python train.py --intermediate_size=2048 --hidden_act="swiglu" --norm_place="pre" --positions="rope" --bias="none" --init_std_qkv=0.0225 --init_std_down=0.0322 --learning_rate=0.00882 --decay_shape="linear" --final_lr_fraction=0.0 --batch_tokens=131072 --max_steps=6720
Each number is 128 + 24 x the weight over its row's rms, rounded and kept within 0 to 255. Layers, rows and columns count from 0. The size above them is the row's rms in percent of the matrix's.

# layer 8 MLP up, 2048x768, rms 0.0322, rows 872-880, columns 512-767
size [104 102 102  97 102 102 101  93  96]
[[138 121 137  93 126 138 124 146 122 122 137 157 110 156 109 159 156 129 146 146 133 121 109 159 119 144  81 151 140  90 132  98 167 126 136 129 105  99 147 119 114 115 160 106  63 123 146 130 136 129 120 111 152  90  81 148 113 115 111 130 130 132 114  97 136 174 112 124 116 108  79 111 145 160 137 100 105 132 117 164 136 103 104 101 112 112 131 128 162  88 139 132 145 131 132 125 131 126 110  70 141 134 128 140 149 128  88 113 152  46 108 105 119 148 109 131 143 157  98 158  99 121 124 156 116 138 124 127 105 144 118 110 121  94 145 153 102 164 132 118 145 122 111  97 107 150 113 142 143 160 126 112 150 132  96 155 136 150 121 119 161 131 179 139 125 145 115 118 101 112 169 151 133 134  97 107 129 143 145 135 119 138 149 141 118 143 152  98 155 111 143 117 138 108  93 148 172 119 126 110 145 111  82 154 153 173 129 109 149 128 135 105 140 143 135 162  94  91 109 114 104 103  94 122 137 128 111 109 156 133 107 130 188 170 110 136 165 119 153 153 114 132 119  82 142 121 156 111 105 138 103 108 160 121 133  93]
 [170  91 139 148 149 130 147  90  83 143 133 117 117 156 154 148 121 130 130 127  83 119 124 128 134 172 125 128 163 134 131  91 177 144 135 143 172 114 112 129 173 113 126  89 137 143 158 109 111 107  70 120 134 105 151 106 134 110 116 107 163  99 112  95 128 133 103 136 118 123 118 100 168  96 166 131 124 110 128 124 140 127 123 118 131  87 170 121 161 155 109 145 193  72 164 119 121 141 163  78 114 117 148 145 146 165 109 129 141 117 126 135 104 123 133 134 145 145 142  85 152 146 137  85 132 144 135 132 103 112 124 155 169 100  84 116  97 145 130 135 143  90 124 121 159 106  91 140 139 102 122 136 122 153 102 117 119 122 121 142 140 131 157  85 113  88 124 113 120 111 109 151 163 125 130 148 152 134 125 135  97 157 149 156 146 175  97 133 119 161  99 161 141 124 147 135 102 153 106 118 141 109  72 149 117 122 158 120 168 140 138 145 120 129 138  77 144 115 162  95 125 134 129 184 113 120 108 118 153 116 128 139 116 140 172 145 132  98  98 116 130 111 150 132  79 134 160 113 133  86 138  51 144 128 116 143]
 [104  72 139 143 150 115 134 141 165 133 144 140 133 124 158 126 142  91 147 137 117 121 156  91 109 118 125 144 133 168  82 143 120 103 105 132 141 149 103 142 100 121 144 106 147 118 149 152 117 118 131 121 131 145 122 125 109 125 125 110 149 139 142 107 156 101 120 123 144 127 155 112  73  88 170 105 151 164 142 116 143 104  96 197 155 114 135 121 105 126 143 130 144 149  73 104 130 131  96 170 141 107 114 138 155 110 112 108  72 125 128 129 146 128 139 130 101 145  95 113 134 122 117 130  99 168 132 118 136 114 150  86 102 146  88 109 118 116  82 107 101 151 117  82 134  97 108 116 128 141 134 136 118 146 116 132 166 173 136  77 144 122 126 137 131  99 108 159 120 137 109 117 115 155  97 147 124  96 118 127 145  59 141 155 104 155 154 138 100 129 119 130  78 129  98 129 128 107 123 145 115 114 128 106 101 153  80  93 154  98 109 132  91 121 114 126 136 152 139 156 118 127 140 149 155 115 120 142 131 174 129 119 111 132 124 142 152 160 122  82 134 110 143 159  79  84 141 148 119 142 110 133  93  82  86 152]
 [ 80 125  69 126 134 135 115 141 165 144 141 135 117 135 115 147 109 100 126 120 140 132 188 147 147 144 121 135 122 149 172 155 106 143 113  85  86 102 138 142 141 179 119 142 112 171 108 164 126  90 102 123 137 195 109 125 164 160 109 134 104 182 112 179 152 132 122 145 148  88 131 106 110 148 129 106 107 113 117 126 144  97 107 152 132 137 165 157 120  88 108 142 179 137 105 165 117 113 139 141 157 128 135  95 193  94 143 126 133 174 139 148 107  96  84 170 139 107  81 121 129 103 147 100 182 142 118 152 146 137 130 126 175  87 122 156  94 133 113  98 107 135 199 136 132  89 104 141  98 117 131 122 130 157 116 122  85 136 118 151 118 133 110 153 130 148  81 137 112 138 115 102 130 115  88  88 196 101  86 103 160 104 118 106 145 152 145 153 121 153 125 127 116 134 141 104 124 151 143 179 110 116 132 160 115 132 130 138 102  75 126 107 121 124  98 156 121 146  98 147 142 167 130 154 111 121 148 134 119  78 107  99 136  92 126 112 100 136 119 141 131 105  93 140 141 118 107 149 140 133  83 131 117 143 153 108]
 [135 111 120 134 152 155  97 156 111 100 124 109 157 125 147 121 103  82 114 127  97 127  83 160 132 173 149 173  86 145 134 153 116 107 132 133 105 145 144  93  93 141 128 111 146 101 119 144 147 142 137 142 125 150 148 110 140 162  99 116 140 136 138 133 100 140  94 133 137 115 123 130 134 101 155 115 141 103 115 129 122 194 126 116 164 161 130 103 143 137 150 139 101 111 155 135 116 114 106 168 137 220 125 119 134 110 146 156 114 148 122 148  86 145 151 124  81 146 151 154 195  89 136 122 133 149 152 129 112  89 100  72  97 138 121  98 144  85 142 120 108 153 141 103 104 134 126  99 118 112 141 104 126  88 145 148 102 154  94 147 110  82 152 111 190 117 143 155 158 185 108 106 161 122 144 125 109 114 156 163 146 179 140  87 143 143  98  83 133 134 126 100 112 116 131  99 110 138  84 124 169 101 108 108 148 125 159 102 145 134 141  97 185 129 131  92 175 139 151  82 122 125 131 146  89 175 113 116 139 154 129 127 123 146 117 153  92 120  85 184 146  97 135 122 159 125 142 153 184 124 125 175 189 138 126  83]
 [115 114 129 122 106 158 166 116  43 137 144 113  93 111 157 112 137 110  94 155 160 130 151 122 118 156 113 123 153 147 133  81 128 145  86 134 109 161 136 107 113 145 146 150 117 140 160 146 141 129 155 160 163 121 106 135 164 141 133 166 135 149 153 117 103 139 188 142 111 118 106 139 132 151 113 163 126 110  97 141 139 110 168 131 143 129 117 200 141 115 122 110 127 155  91 107 146  88  86 102 132  94 134 102 130 131 119 148  92  98 122 113 144 148 125 144 174 114 128 157 124  93 153 101 116 138 128 130 115 100 120 108 124 109 119 147 140 120 124 122 139 109 133 134 131 140  97 102 104  88 155 102 144 127 118 155 105  93 120 112  92 144 112 147 125 104 106 125 125  97 113 120 136 127 119  87 127 140 121 171 125 137 132  85 111 125 102 167 142 153 115 139  77 116 163 189  98 124 116 119 144 158 103 121 132  97 146 133  86 129 129 130 101 130  95 193 130 169 131  87 123  79  96 143 144  93 178 159 152 136 111  79 146 116 151 111 130 119 148 106 117  82  96 134 136 122 106 133 138 123 131 108 137 135 123 131]
 [114 121 167 133 102 107 125 154 143 146 115 104 118  83 134 133 159 105 107 103 142 102  86 186 149 139 122 116 112 116 151 155 131 150 127 125 163 135 131 161 119 118 123 137  87 104 128 155 135 137 148 146 153  90 136 118 126 166 141 132 140 144 134 102 120  78 141 121  81 134 166 140 134 132 121 124 119 128  94 131 126 132 131 135 144 113 133 117 113 116 133 116 121 161 145 149 140  97 123 124 129 151 124 118 136  68 135 123 119 143 186 140 115 126 106 155 144 183 123 158 137 155 152 109 148  85 158 109 143  82 135  99 154 148 134 148 121  95 127 147 128 155 178  71 147 123 147 110 146 133 129 136 136 131 157  90 146  71 142 129 120 141 121 105 142 100 156 149 137 115 179 138 107  94  96 132 138 144 142 115 128 135 136 103 136 145 160 130  90 107 118 138 132 164 125 147 123 133 119 142  68 142 137 120 144 149 100 134  67 131 197 139 115 136 101 133 120 115 165 131 143  95 109 145 142 181 117 147 200 143 135  95 130  98 119 121 102 118 129 130  86 117 116 135 173  92  77 132 129 150 144 147 110 106 131  69]
 [162 100 121 146  86 203 105 142 155 119 106 127 100 150 143 150 120 123 119  99 103 156 110 172 165 142 125  95 146  80 150 125 128 107 116 142 137 126 141 106  88 106 111 164 108 142 133 148  87 145 171 139 166 131 130 137 139  91  81  92 159 145 128 146 136 127 100 123 158 122 157 104 159 147 124 123 127 145 182 113 140 111  87 169 109  97 117 121  81 103 117 107 120  83 144 105 107 118 113 151 133 107 139  99 109 125 183 110 142 127  91 106 132 132 141  93 123 106 113 165  89 126 149  96 106 126 119 144 157 147 162 145 146 110  73 143 130 130 144 103 109 102 116 178 198  95 117 109 109 152 145 137 166 129 126 129 146  95 127 137 140 151 138 170 172 102 112 110  85  88 108 111 145 138 129 126 111 141 105 152 136  68 132 138 112 118  86  78 140 140  86 121 119 157 157 160 135 106 120 169 131 142 145 143 122 133 156 124 134 134 109 140 123 133 114 116 131 116 105 151 133 144 138 127 130 129 118 137  75 147 130 115 133 156 110 119  96 121 143 144  75  93 103 139  95 114  92 105 163 155 149 174 103 158 141  67]
 [120 118 119 118 151 125 159 106 136 145 149 131 120 193 142  95 135 131 109 147 150 114 155 111 104 126 117 120 151 126 175  97 160 138 163 102 157 121 112 118 129 134 105 129  88 120 144 103 117 149 152  92 187 156 124  90 127 111  95 158 122 182  84 125 141 151 110 132 142  99 115 139 113 138 158  94  79 176 144  86 118 105 165 165 109 172 157 133 163 153 125 128 157 146 141 121 126 146 123  94 105 156 168 134 111 156  71 132 118 144 126 151 105 105 123 122 142 163 111 144 119 167  82 130 116 104 109 125 150 139 120 126 113 135 154 105 136 120 152 131 137 104 177 105 131 105 102 119 116 142 122 156 122 157 140 105 150 137 131 103  78 119 152 127 118 174 194  91 130 130 122 150 106 150 132 124 123 133 130 136 160 110 122 142 109 104 125 149  99 147  95 173 145 135 142 126 138 160 148 126 100  81 144  92 131 153 116 119 125  88 149 112 126 190 168  76 121 128 140 112  80 156 147 143 136 122  99 109 158 113 118 136 133 129 178 104 143  97  79 106 167  98 132 152  76 135 144 129 125 115 115  98 113 151 135 164]]
# layer 8 MLP down (transposed), 2048x768, rms 0.0322, rows 872-880, columns 512-767
size [101 101 106 100 104 101 103  96 101]
[[137 138 133 151 105 145 102 134 131 126  75 152 120  92 100 146 163 150 121 153 116 142 118 118 149  74 104 162 119  98 146  70 133 125 143 135 142 122 120 127  83 143 132 145 100  78 145 137 127 173 151 119 124 132  99 161 118 157 163 139 114 127 155 151 168 126 154 110 112 114 112 130 153 113 144 118 156 117 149 114 119  91 135 125 152 148 155 124 150 118 108 138 136 140 155 121 157 149 101 110 158 108 106 148 137 121 148 146 129  68 129 148 124 114 138 101 154 109 108 143 137 111 177 120 121 119 159 108  88  93 118 125 141 173 111 119 125 118 155  92 119 138 120 129 127 134 138 169 152 151 163 145 112 103 134 125 105 119 160 164 127 145 161 126 109 131 148 128 125 153 131 131 151 140  85 120  81 128 150 151 110 130 128 106  95 121 149 109 143  71 181 138 120 118 109 120 123 141 160  91 169 133 125 170 141 127 124  80 143  97 149 109 129 145 103  85  98 109 156 159 179  89 137  87 139 153  70 125 188 118 113 131 113 172 106  80  84  78  75 154 140 141  95 152  82 161 112 121 100 118 107 113 131 106 121  75]
 [ 89 139 132 135 111 127  93 124 102 149  95 134 112 134 100 140 152 165 164 118 128 151 124 121 135 142 164 132 113 133 128 116 138 118  88 117 142 136 132 120 126 101 176 112 140  85 162 154 126 111 137 131 142 186 109 133 162 122 126 150 138 105 120 146 112 102 144 115 107  87 169 111 122 107 128  87 150 130  82 122 130 131 110  88 137 158 177 135 166 124 160 125 163 113 140 114 151  93 105 106 114 138 124 131 136 162 123 145 119  97 158 129 103 122 104 163 129 114 162  84 151 165 144 166 145 119 124 146 142 116 112 113 152 120  79 147 116 158  96 127 104 134 133 177 113 128 137 130 123 144 147 139 111 172 114 107 127 122 152  62 125 142 127  82 130 103 116 112 114 168 159 139 129 149 131 132 160 150 126 131 133 120 118 174 107 145 128 123 141 153 137 160  73 122 152  86 151 148 122  92  87 161 102 164 198 132 108 158 128 125 116 134 106 142 153 104 126 138 111 108 122 129 102 164 118 116 129 132 134 127 176 167 130 147  98 134 166 106 171 143 150 168 147 118 117 103 176 194 139 107 143 166 158 129 132 138]
 [127 123 150 141 162 145 164 165 156 152 143  84 134 105 165 158 165 174 168 112 117 137 158 178 133 112 128 137 133 152 110 147 111 134 116 127 116 118 125 132  88 160 100 180 146 106 120 153 156 154 106 148 139 160 129 125 152 125 103 102 151 121 129 107 134  85 117 105 132 103 172 130 132 109 164 143 169 145 122 179 116 132 132 145 110 106 123 110  89 111 140 100 122 108  91  72 182 136 145 148 136 102 108 116 161 155 105 149 129 127 148 148 149 103 151 105 111 138  89 129 122 168 132 105 147 179 101  96 151 168 135 178 150 120 145 139 143 128  88 109 144 127 143 136 141 104 120 151 143 106 103 122 139 142 125 107 179 149 136 136 128 139 125 114 106 146 106 124 125 140 159 107 130 104 134 128  87 170 147 128  92  72 115 141 162 127 161 172 129 117 120  78  93 131 149 105 164 174  95 143 158 120 129  86 127 126 120 136 130  93  78 139 118 123 125 142 113  88 136 129 115 117 113 135 153 134 107 139 146 167 132  93 101 120  92 141 136 176 171 122 150 103 117 132  87 162 105  96 135 147 115 145 142  95 110 177]
 [170 121 123 116 153 132 165 148 137 165 116 107 114 114 141 159 122 154 103 166 102 120 133 148 110 116 121 142 133 140 148 112 162 138  91 104 135 133 108 151 163 153 108 123 143 150 141 147 165 160 144 104 133 129 135 130 145 124 143 154  82 125 106  93 157 135 131 134 128 146 107 164 134 127 175 175 123  77 110 142 144 120 120 118 131 160 169 123 129 101 100 118 157 144 107 143 121 124 187 120 177 108 102 116 143 131 135 152  85 139 154 130 122 116 118 169 106 162 162 138 115 132 111 147 134  92 146  88 142 100 163 114 160 125 126 114 129 181 104 126 141 156 140 103 120 128 117 123 112  69 115 100 185 164 106 123  96 163  75 104 112 147 122  97 138 126  90  88 119 144 112 116 173 128 119 131 167 147 140 113 130 144 136 135  97 115 141 141  99 110  71  91 136 148 170 139 130 136 192 128 113 120 121 110 115 167 145 154 118 148 101 101 147  99 146 134 115 126 120  91 149 128 128 132 111 122 118 147 153 133 104 158 158 138 168 145 146 150 145 130 156 157 113 144 127  95 115 118 130 154 136 107 118 135 144 100]
 [144 123 178 152 127 165 117 117 131 160 180 161 116 112 179 143 125  85 125 142 102 147 125 124 150 131 121  82 147 146 111 152 128 131 139 153 117 106 127  88 130 118 139 112 107 145 111  69 115 161 141  90 107 123 112 121 101  98 125 145 122 123 166 136 152 100  91 188 144  94  85 124 141  85 135 163  94 158  96 160 122 113 117 144 106 130 106 130 135 131 159 132 123 130 142 118  99 115 130 129 130 158  81 128 144 153 126 121 156 141 156 123 104 133 159 123 101 123 175 142 171  90 132 140 143 124 128 108  86 117  98 142  98 113 132 115 128 120 135 134 117  53  89 134 130 111 132 120 141 126 105 126 103 112 144 130 126 128  98 109 133 123 117 108 140 111 112 143 153 160 126  84 126 120 133 157 117  88 112 128 154 140 141  76 128 147  98 123 141 105  93 163 138  92 111  80 106 140 131 121 121 132 112 166 142 139 156 156 120 102 115 111 123 110  88 103 122  80 167 126 161 139  94 100 105 118 118 171 131 128 143 108 105 120 118 128 131 136 129 146 113 117 156 169 123 125 145 190 183  84 149 112 131 110 109 126]
 [ 86 167 152 136 132 143 141 137 139 121 176 118 107 145 134 125 120 155 141  73 141 172 135 115 141 123 141 137 110 130 120 120 127 162 140 149 117 156 141 126 137 166 131 122 112 160 143 121  92 124 106 155 163  31 112 119 109 167 141 111 122 152 158  89 114  92 164  86 132 148  76 145 116 121 108 146 156  97 143 136 126 102 125  95 150 106 101 117 121 111 133  97 128 136 157 140 149 175 123 102 145 114 169 152  66 132 141 147  96 156 111 122 131  95 140 127 118 105 177 109 149 108 174 103  86 148 115  80 110 117 101 102 132 129 124 140 138 115 116  99 167 135 153 163 114 148 132 114  95 128 126 129 126 164  81 101  89 147 122 123 141 117 139  90 136 100 163 129 146 137 169 174 110 156 137 126  86 105 136  61 108 141 121 144 167 181 141 156 122 175 134 134 124 150 117  98 135 170 168 178 129 143 118 154 134 171 114 139  84 108 102 145 135 149 120 135 122 159 124 138 154 113 116 122 135 118 100 165 154 129 127 127 102  96 146 101 172 116 157 118 121 130  97 143 132 128 107 176 189 141 106 120 136 161 123 171]
 [130 137 106 133 117 100 140 143 158 137 101  90 109 114 126 120 131  86 112 134 127 142 133 135 125 114 133  85 142 137  74 166 168 159 132 139 167 130 137 136 122 148 120 134 151  96 139 113 160 134 159 116 146 152 134 140 138 120 119 124 124 119 139 132 140 138 165 124 116 136 149 129 169 110 142 136 109 154 133 150 158  71 173 130 113 102 157 152 118  84 163 115  99  90 113  78 138  60 111 111 142  77  98  92 126 136 104 110 166  69 124 143 100 111 148 154 114 160 121 146 113 132 121  88 117  88 111 132 151  84 140 123 126 179 156 118 161 154 147 153 157 173 171 113  91 141 118 141  98 110 151 150 142 133 116 105 123  84 118 117 130 164 164 127 145 133 101 143 148 157 128 112 133 139 116 145 110 140 119 112 157  96 130 148 126 107 110 113 137 126 104 117 146 150 152 109 134 118 106 142 123 139 106  55 113 150 114 119 148 123 122 140  80 143 116 119 115 114 153 101 140 113 131 132 116 126 123 134  90  96 138 117 147 104 140 137 157 120  98  87 154 104  94 119 156 168 127 106 160 115 133 103 114 117 132 148]
 [102 152 125 134 131 105 164 118 145 157 113 153 181 127 131 127 119  95 163  93 112 110 126  61  92 151 151  74 142 139 125 118 158 147 117 102  96 142 107 116  70 133 130  97 134 146 138 139 102 129 151 128  93 150 134 120 109 124 130 128 115 100 100 154 154 106 140 145 105 107 129  68 123 132  82 182 100 139 167 140 134 124  91 113 141  83 110 141 123  85 102 113 135 119  98 125 127 139 157 139  90 122 140 131 145 138 129 101 156  68 103  87 196 143 130 133 130 151 121 144 144 104  75 127 126 131 132  97 136 140  99 124 117 134 159 132 139 163 137 165 134 149 134  99  97 113 103 140 112 148  96 115 137 114 119 105 129 117 102 127 189 131 110 121 104 158 126 179 138 125 134 141 116 102 131 139 161 130  95 161 143 121  84 104  82 117 106 163 131 101 114 130 170  93 198 119 130 132 132 158 143 157 105 119 149 102 152 172 147 120 111 140  98 160 105 151 129 168  86 130 127 102 146 144 119 123 129 146 139 170 117 150 107 166 132 130 125 127 135  82 122 150 144 142 136 150 143 165 104 146 167 153 148 115 169 107]
 [ 98 153 130 107 132 122 100 122 103 129 148 158 147 148 122 153 127 119 148 135  87 121 126  91 154 120 149 140 125 125 131 102 117 120 121 111 107 103  92 138 125 131 115 135 148 107 159 138 146 108 110 187 120 134 178 140 111 122 128 118 144 161 147 134 109 156 109 161 122 149 139  99 118 124 125  72 109 172 127 143  90 114 141 146 142 147 169  95 126 182 160 120 122 151  89 115 166  87 131 131 120 171 190 141 153 109 112  96 127 206  98 119 125 119 131 143 164  90 149 143 116 133 114 144 141  87 150 137 101 109 129 153 162 137 147 114 137 134 137 165 142 115 122 145 141 130 115 118 130 109 141 149 142 130 123 153 138 169 132 100 140 107 103 106 144 128 153 117 130 111 127 139 133 112 160 161 117 128 154 108 140 134 133 128 141 138 152  74 117 114 133  89 149  92 127 120 136 167 120 128 160 126 110 115 152 136 161 100 132  74 120 116 139 181 187 100 138 147 135 164  70 152 127 110 139 156 131 150 147 106  94 136 163 167 100 178 149 160 136 144 125 157 135 111 110 131 105 128 104  78 107 156 129 148 134 111]]
# layer 8 MLP gate, 2048x768, rms 0.0322, rows 873-881, columns 512-767
size [ 99 100  98 100  99 103  97  97 100]
[[ 98 173 120  99  59 115 128 102 165 166 126 182  89 132 143 144 148 114 119 117 150 145 146 145 157 123 166 169 104 118 107 141  99 112 121  72 144 163 142 107 156 144  83 118 148 134 122 134 158 130 151 115  96 142 136 127 107 164 159 167 129  82 147  81  98  97 118 156 109 152 135 124  86 145 119  99 163 159  99 135  84 165  86 163  72 168 159 114 128 121 143 179  76 124 166 104 124 124  87 121 132 145 111 105 166 131 102 140 138  91 117 140 105 127 160  81 124 145 149 120 126 146  95 129 125 142  70 124  96 124 142  86 113  94 141 144 140 120 137 115 156 123 120 126 130 134 111  87 138 106 181 141 136 170 149 123 129 141 136 191 126 147 113 128 125 105 202 165 159 120 129 108 168 160 101 149 134 104 146 101 135 129  86 117 172 145 121 130  80 110 126  94 134 112 150  95 155 151 124 152 124 129  60 104 144 135 131 134 123 127 123 148 121  98 104 176  99 126 154 168 125  86 159 114 134  85 107 129 107 115 127 123 135 136 107 119 117 105 110  92 126 116 120 125 143 157 118 118 126 103 176 149 153 176 136 126]
 [114 121 108 144 123  89 141 102  89 145 139 109 112 157 176 142 127 133  96 147  99  83 118 136 158 118  89  85 134 135 104  78 151  80 148 105 136 138 138 129 130  92 118 166 105 117 124 154 128 176  74 146 119 148 122 112 127 142 123 133 150 141 145 142 151 142  98 144 173 142 109 156 160 117 111 104  95  99 166  95  99 118 130 122 116 172  63 152 124 134 132  89  89 112 138 143 123 121 148 108 113 138 108 125 106 159 132 181  98 151 111 152 128 126 146  88 124  66 159 137  92 129 156 117 158 116  71 100 138 115 145 123 100 136 119 138  90  80  88 142  88 132 122 141  93  88 152 113 126 132 140 128 131 149 151 116  95 143 132 154 122 128 107 128 143 153 103  85 164  99 148 128 134 149 146 135 126 139  97 114 108 131 161 147 130 111  98 117 121 108 106 124 134 116 102 140  93 198 128 113 107 171 117 147 175 113 140 111 171 115 125 123 109 151 111 133 136 149 109 122 151 132 140 127 114  93 131 136 107 125  86 148 137  77 184  99 130 110 141 146 143 125 121 134 109 124 140  89 139 139 160 107 141 139 123 144]
 [104 139 105 115 138 118 179 169 138 188  92 125 139  87 112 118 121 145 153 134  44 106 123 121 107 135 162  89 128 139 148 124 124 130 134 134 126 183 116 156 158 120 156 121 108 138 124 119 113 146  90 164 109  85 161 163 124  85 136 123 150 104 153 147 114 156 103 125 103  99  98 108 172 159 160  93 109 118  94 147 125 114 138  96 113 125 129 134 119 169 110 145 130 171 166  73 141 115 108 111  97 126 112 159 133 131 111 106 131 116 116  85 120 104 101 146  85 165 114 129 136 142  86 132 131 175 168 154 136 104 126 104 104 148 104 115 114 117  97 119 129 136 139 101 129 121 114 136 119  98 158 129  95 130  91 126 112 126 142 191 148 169 143 128 112  88 116 100 118 141 154 106  90  99 155 116 109 116  90 137  89 145 146 131 130 139 113 129 141 164 122  70 132 114 123 132  88 130 131 120 168 112  87 125 141 153 120 119 121 124 142 101 127  82 160 119 118 140 138 114 148 153 131 160 145  97 101 112 111 135  72 115 130 169 109 101 139  91 154 149 155  90 100  99 120 136 136 155 112 118  90 170  96 142 109 156]
 [120 137 145 167  95 141 132 124 135 135 161 116 140 132 133 122 119 115 122 104 128 120  69 140 142 122 166 137 152 105 110 153 117 157 147 153 140 113 115 118 169 141 113 142 152 123 141 116 106 113 142 125  89 119 169 104 176 140 130 110 130 130 116 166 182  93 163 163 169 112 107 112 135 149 142  84 124 116 122 123 142 107 121  87 120 163 109 135 139 101 162 180 135 124 152 110 147 136 144 127 122 108 137 145 112 101 133 138 135 132 136 105 140 131 112 116 108 159  87 126 128 102 138  94 158 130 141 128 108 129 133 102 119 158 121 125 100 120 144 144 108 134  99 110 121 119 117 155 151 118 157 150 160 155 118 162 160 142 162 190 141  88 143 187 143 114  98 124 174 127 125 122 142 121 170 172 114  93 101 147 160 126 146 116  93 105 135 137 121 169 145  91 114 136 132 133 113 128 160 126 122  75 105 132 174 137 115 141 159 105 113 109 121  62 136  97 136 162 173 123 108 132 141  76  89 120 103 154 157 101 127 143 137 131 155 152 119  91 131 145 127 137 119 127 137 163 160 101 122 106  84 111 145  77 107 116]
 [ 87 109 145 127 124  80 118  98 141 125 143 129 117 120  93 129 121 112 101  93  81 155 114 145 115 142 103 105 132 156 111 130 127 138 103 152 103 129 116 115 159 134 138 134 116 119 151 113 165 141 131 126 129 149 174 146 119 133  79 133 170 102 121 135 123 119 120 132 138 167  95 127 118 109 100 144 123 136  79  93 116 133 133 131 119 120 150 138 135 170 124 130 103 139 131 171 115 161 141 144 119 101 107 147 121 114 185 108 139 187 111 117 118 143 171 105 114 115  83  79 139 100  83 109 126 153  85 104 151 126 178 141 132 118 164 100 194 107 116 159  87 130 142 178 113 145  98 135 110 113 121 108 140 128  97 164  77 184 107 144 111 121 141 127 113  93  96 144 111 136  96 165 141 134 139 102  87 138 153 170 109 133 166 142 126 119 164 124 131 133 122 174 128 121 131 103 119 122 119 137 110  99 123  87 101 145 147 182 115 135 147 127 137 172  89 160 154  95  91  97 122  80 148 125  79  77 169  96 159 109 109  87 110 139 118 136 101  97 136 119 129 142 136 124 105 122 166 122 125 101 136 133 127 104 131 120]
 [143 128 110 114 104  78 160 140 125 127 124 143 119 105 150 154 147 127 145 123 124 100 170 109 116 120 137 112 140 135 141 135 106  87 108 141 138 115  82 152 136 161 158 146 150 152 123 137 122 116 118 126 115 129 171 130 129 172 166 147 103 132  89  80 157 139 129 107 166 107 111 116 117 154 142 128 152 117 155 147 136 132 100 139 152 129 175 115 106 103 100 120 127 121 148 179 107 152 171 112 165 162 161 109 128 155 134 131 111 180 107 133 150  87  84 101 116 140 160 138 136 135 130 163 125 103 183 135 146 129  93 134 153 142 145  91 119 112 127 162 100  71 134 134 132 144 120 112  92  66  85 158  88 161 123 151 136 116  99  92  76 103 128 112 110 129 136 147 145  91  82 168  87 160  63  78 116 117 123  91 144 131 131 132 114 132 133 117 162 160 117 118 108 105 110 140 188  78 129 130 139 121 116 142  93 136 157 158 128 122 109 137 164 141 105 104 120 120 108 125  75 168 158 138 160 151 131 121 175 104 126 160 208 138 129 103 180 113 118 138 156 117 139  96 115 140 124 140 126 135 182 103  82 150  99 201]
 [190 118 137 135 165  78 127 128 187 134 134 165 137  76 101 105 106  81 155 135 123 158 126  88 116 113 119  93 145 165 153 115 148 193 108  98 115 110 108 141 124  75 112 139 152 148 101 134 109 143 113  82 128 136 114 156 168 139 129 127 121 132 180 158 151 102 153 116 151 149  94 155  95 139  78 109 144 108 103  94 148 101 133 123 127 167 125 114 104 126 113 163 144 142 115 125 133  92 130 125 157 174 154 129 164 124 100 161 157 126 118 108 129 119 133 163 174 138 142 110 135 136 188 130 147 119 136 150 109  99 114 163 117 121 117 115 114 114 135 122 145 145 169 138 181 150 121 122  86 148 100 135 112 115 167 155 119 159 145 110 156 138 126 116 142 109 132 153 108 103 116 135 119 147  92 153 125 154 125 126 171 134 117  89 143  89 133 115 143  94 156 147  65 158 162 103 172 117 134 131 106 158 114 168 158 118 109 134 104 133 154 126 150 130 106 136  98 114 108 125 166 124 136 167 121 109  88 128 130 132  99 103 160  80 125 137 156 151 117 113 111 186 125 101 148  99 141 125 148 127 134 149 131 143 182 150]
 [108 136 172 147 126 126 141 100 121 143 122 187 144 158 121 191 133  72 117 145 133 138 158 115 108 148 145 124 132 110 142 178 129 181 121 115 133 106 135  96 104 134  85 146 146 126 115 143 148 185 140 122 140 143 126 163 103 172 107 113 151 135 110 113 128 118 165 116 128 137 184 109 148 145 137 134 137 134 153 125 178  82 159 117 113 153  96 185 143 128 124 108 149 147 100 159  45 143 124 101 132 100 135  89 131 110 110 134 119 139 139 116  73  89 142 113 133 138  95 125 130 156 148 127 139 126 130 157 168 130 124 122 128 164 155 104  99 135 138 164 152 117 117  89 168 117 182 154 104 116 152 169 106  87 133 120 156 139 143 114 142 129 120 137 140 142 176 137 146 104 129 165 121 144 136 147 103 101 115 107 116 108 125 132 156 160 126 122 103 120 133 103 162 142  98  97 135 128 139  98 127 122 106 132 117 108 138 118 125 122 107 100 145 117  98 113 113 116 179 151 120  89 117 152 112 142  77 110  27  97 187 130 132 120 120 141 142  98 152 165 119 103 107  93 124 148 134 111 115 100 108 105 141 166 119 137]
 [142 145 149 148 145 104 103 153 129 162 144 123 159  97 144 141 100  87 100 160 127 126 150 175 115 132 129 143 118 139 147 138 163 115 123 137 139 135 140 131 113 105 108 135 101 134 121 131 126 130 111 182 124  79 151 141 127  93  80 109 158  99 136 129 104 113 149 119 165 160 170 126 175 114 118  92 122  99 137 132 110 101 150 133 152 134 165 116 131 108 142 101 111  62 213 111 134 140 124 112 133 149 166 131 135 107  96 102  97 130 143  99 130  83 136 124 107 115 160 148 105  68 119 176 134 127 153 154 133 140 149 129 106 129 157 111 118 123 128 129 144 101 131 116 162 132 109 122 123 151 119 114 154 158 118 170 120 117 103 117 126 131 131 104 104  74 104 110 125 117 104  86 120 140 170 141 153 158 131  99 115 138 142 177  99 134 105 109 117 130  84 129 173 173  91  94 138 116 161 139 159 130 114 102 142 143 139 118 112 111 126  95 160 143 139 102 108  75 158 119 145  94 138 138 111 157 141 106 150 141 119 128 146 146 127 120  91 120 116 110 142  96 120 137 123 121 115 173 141 143 127 112 136 129 134 123]]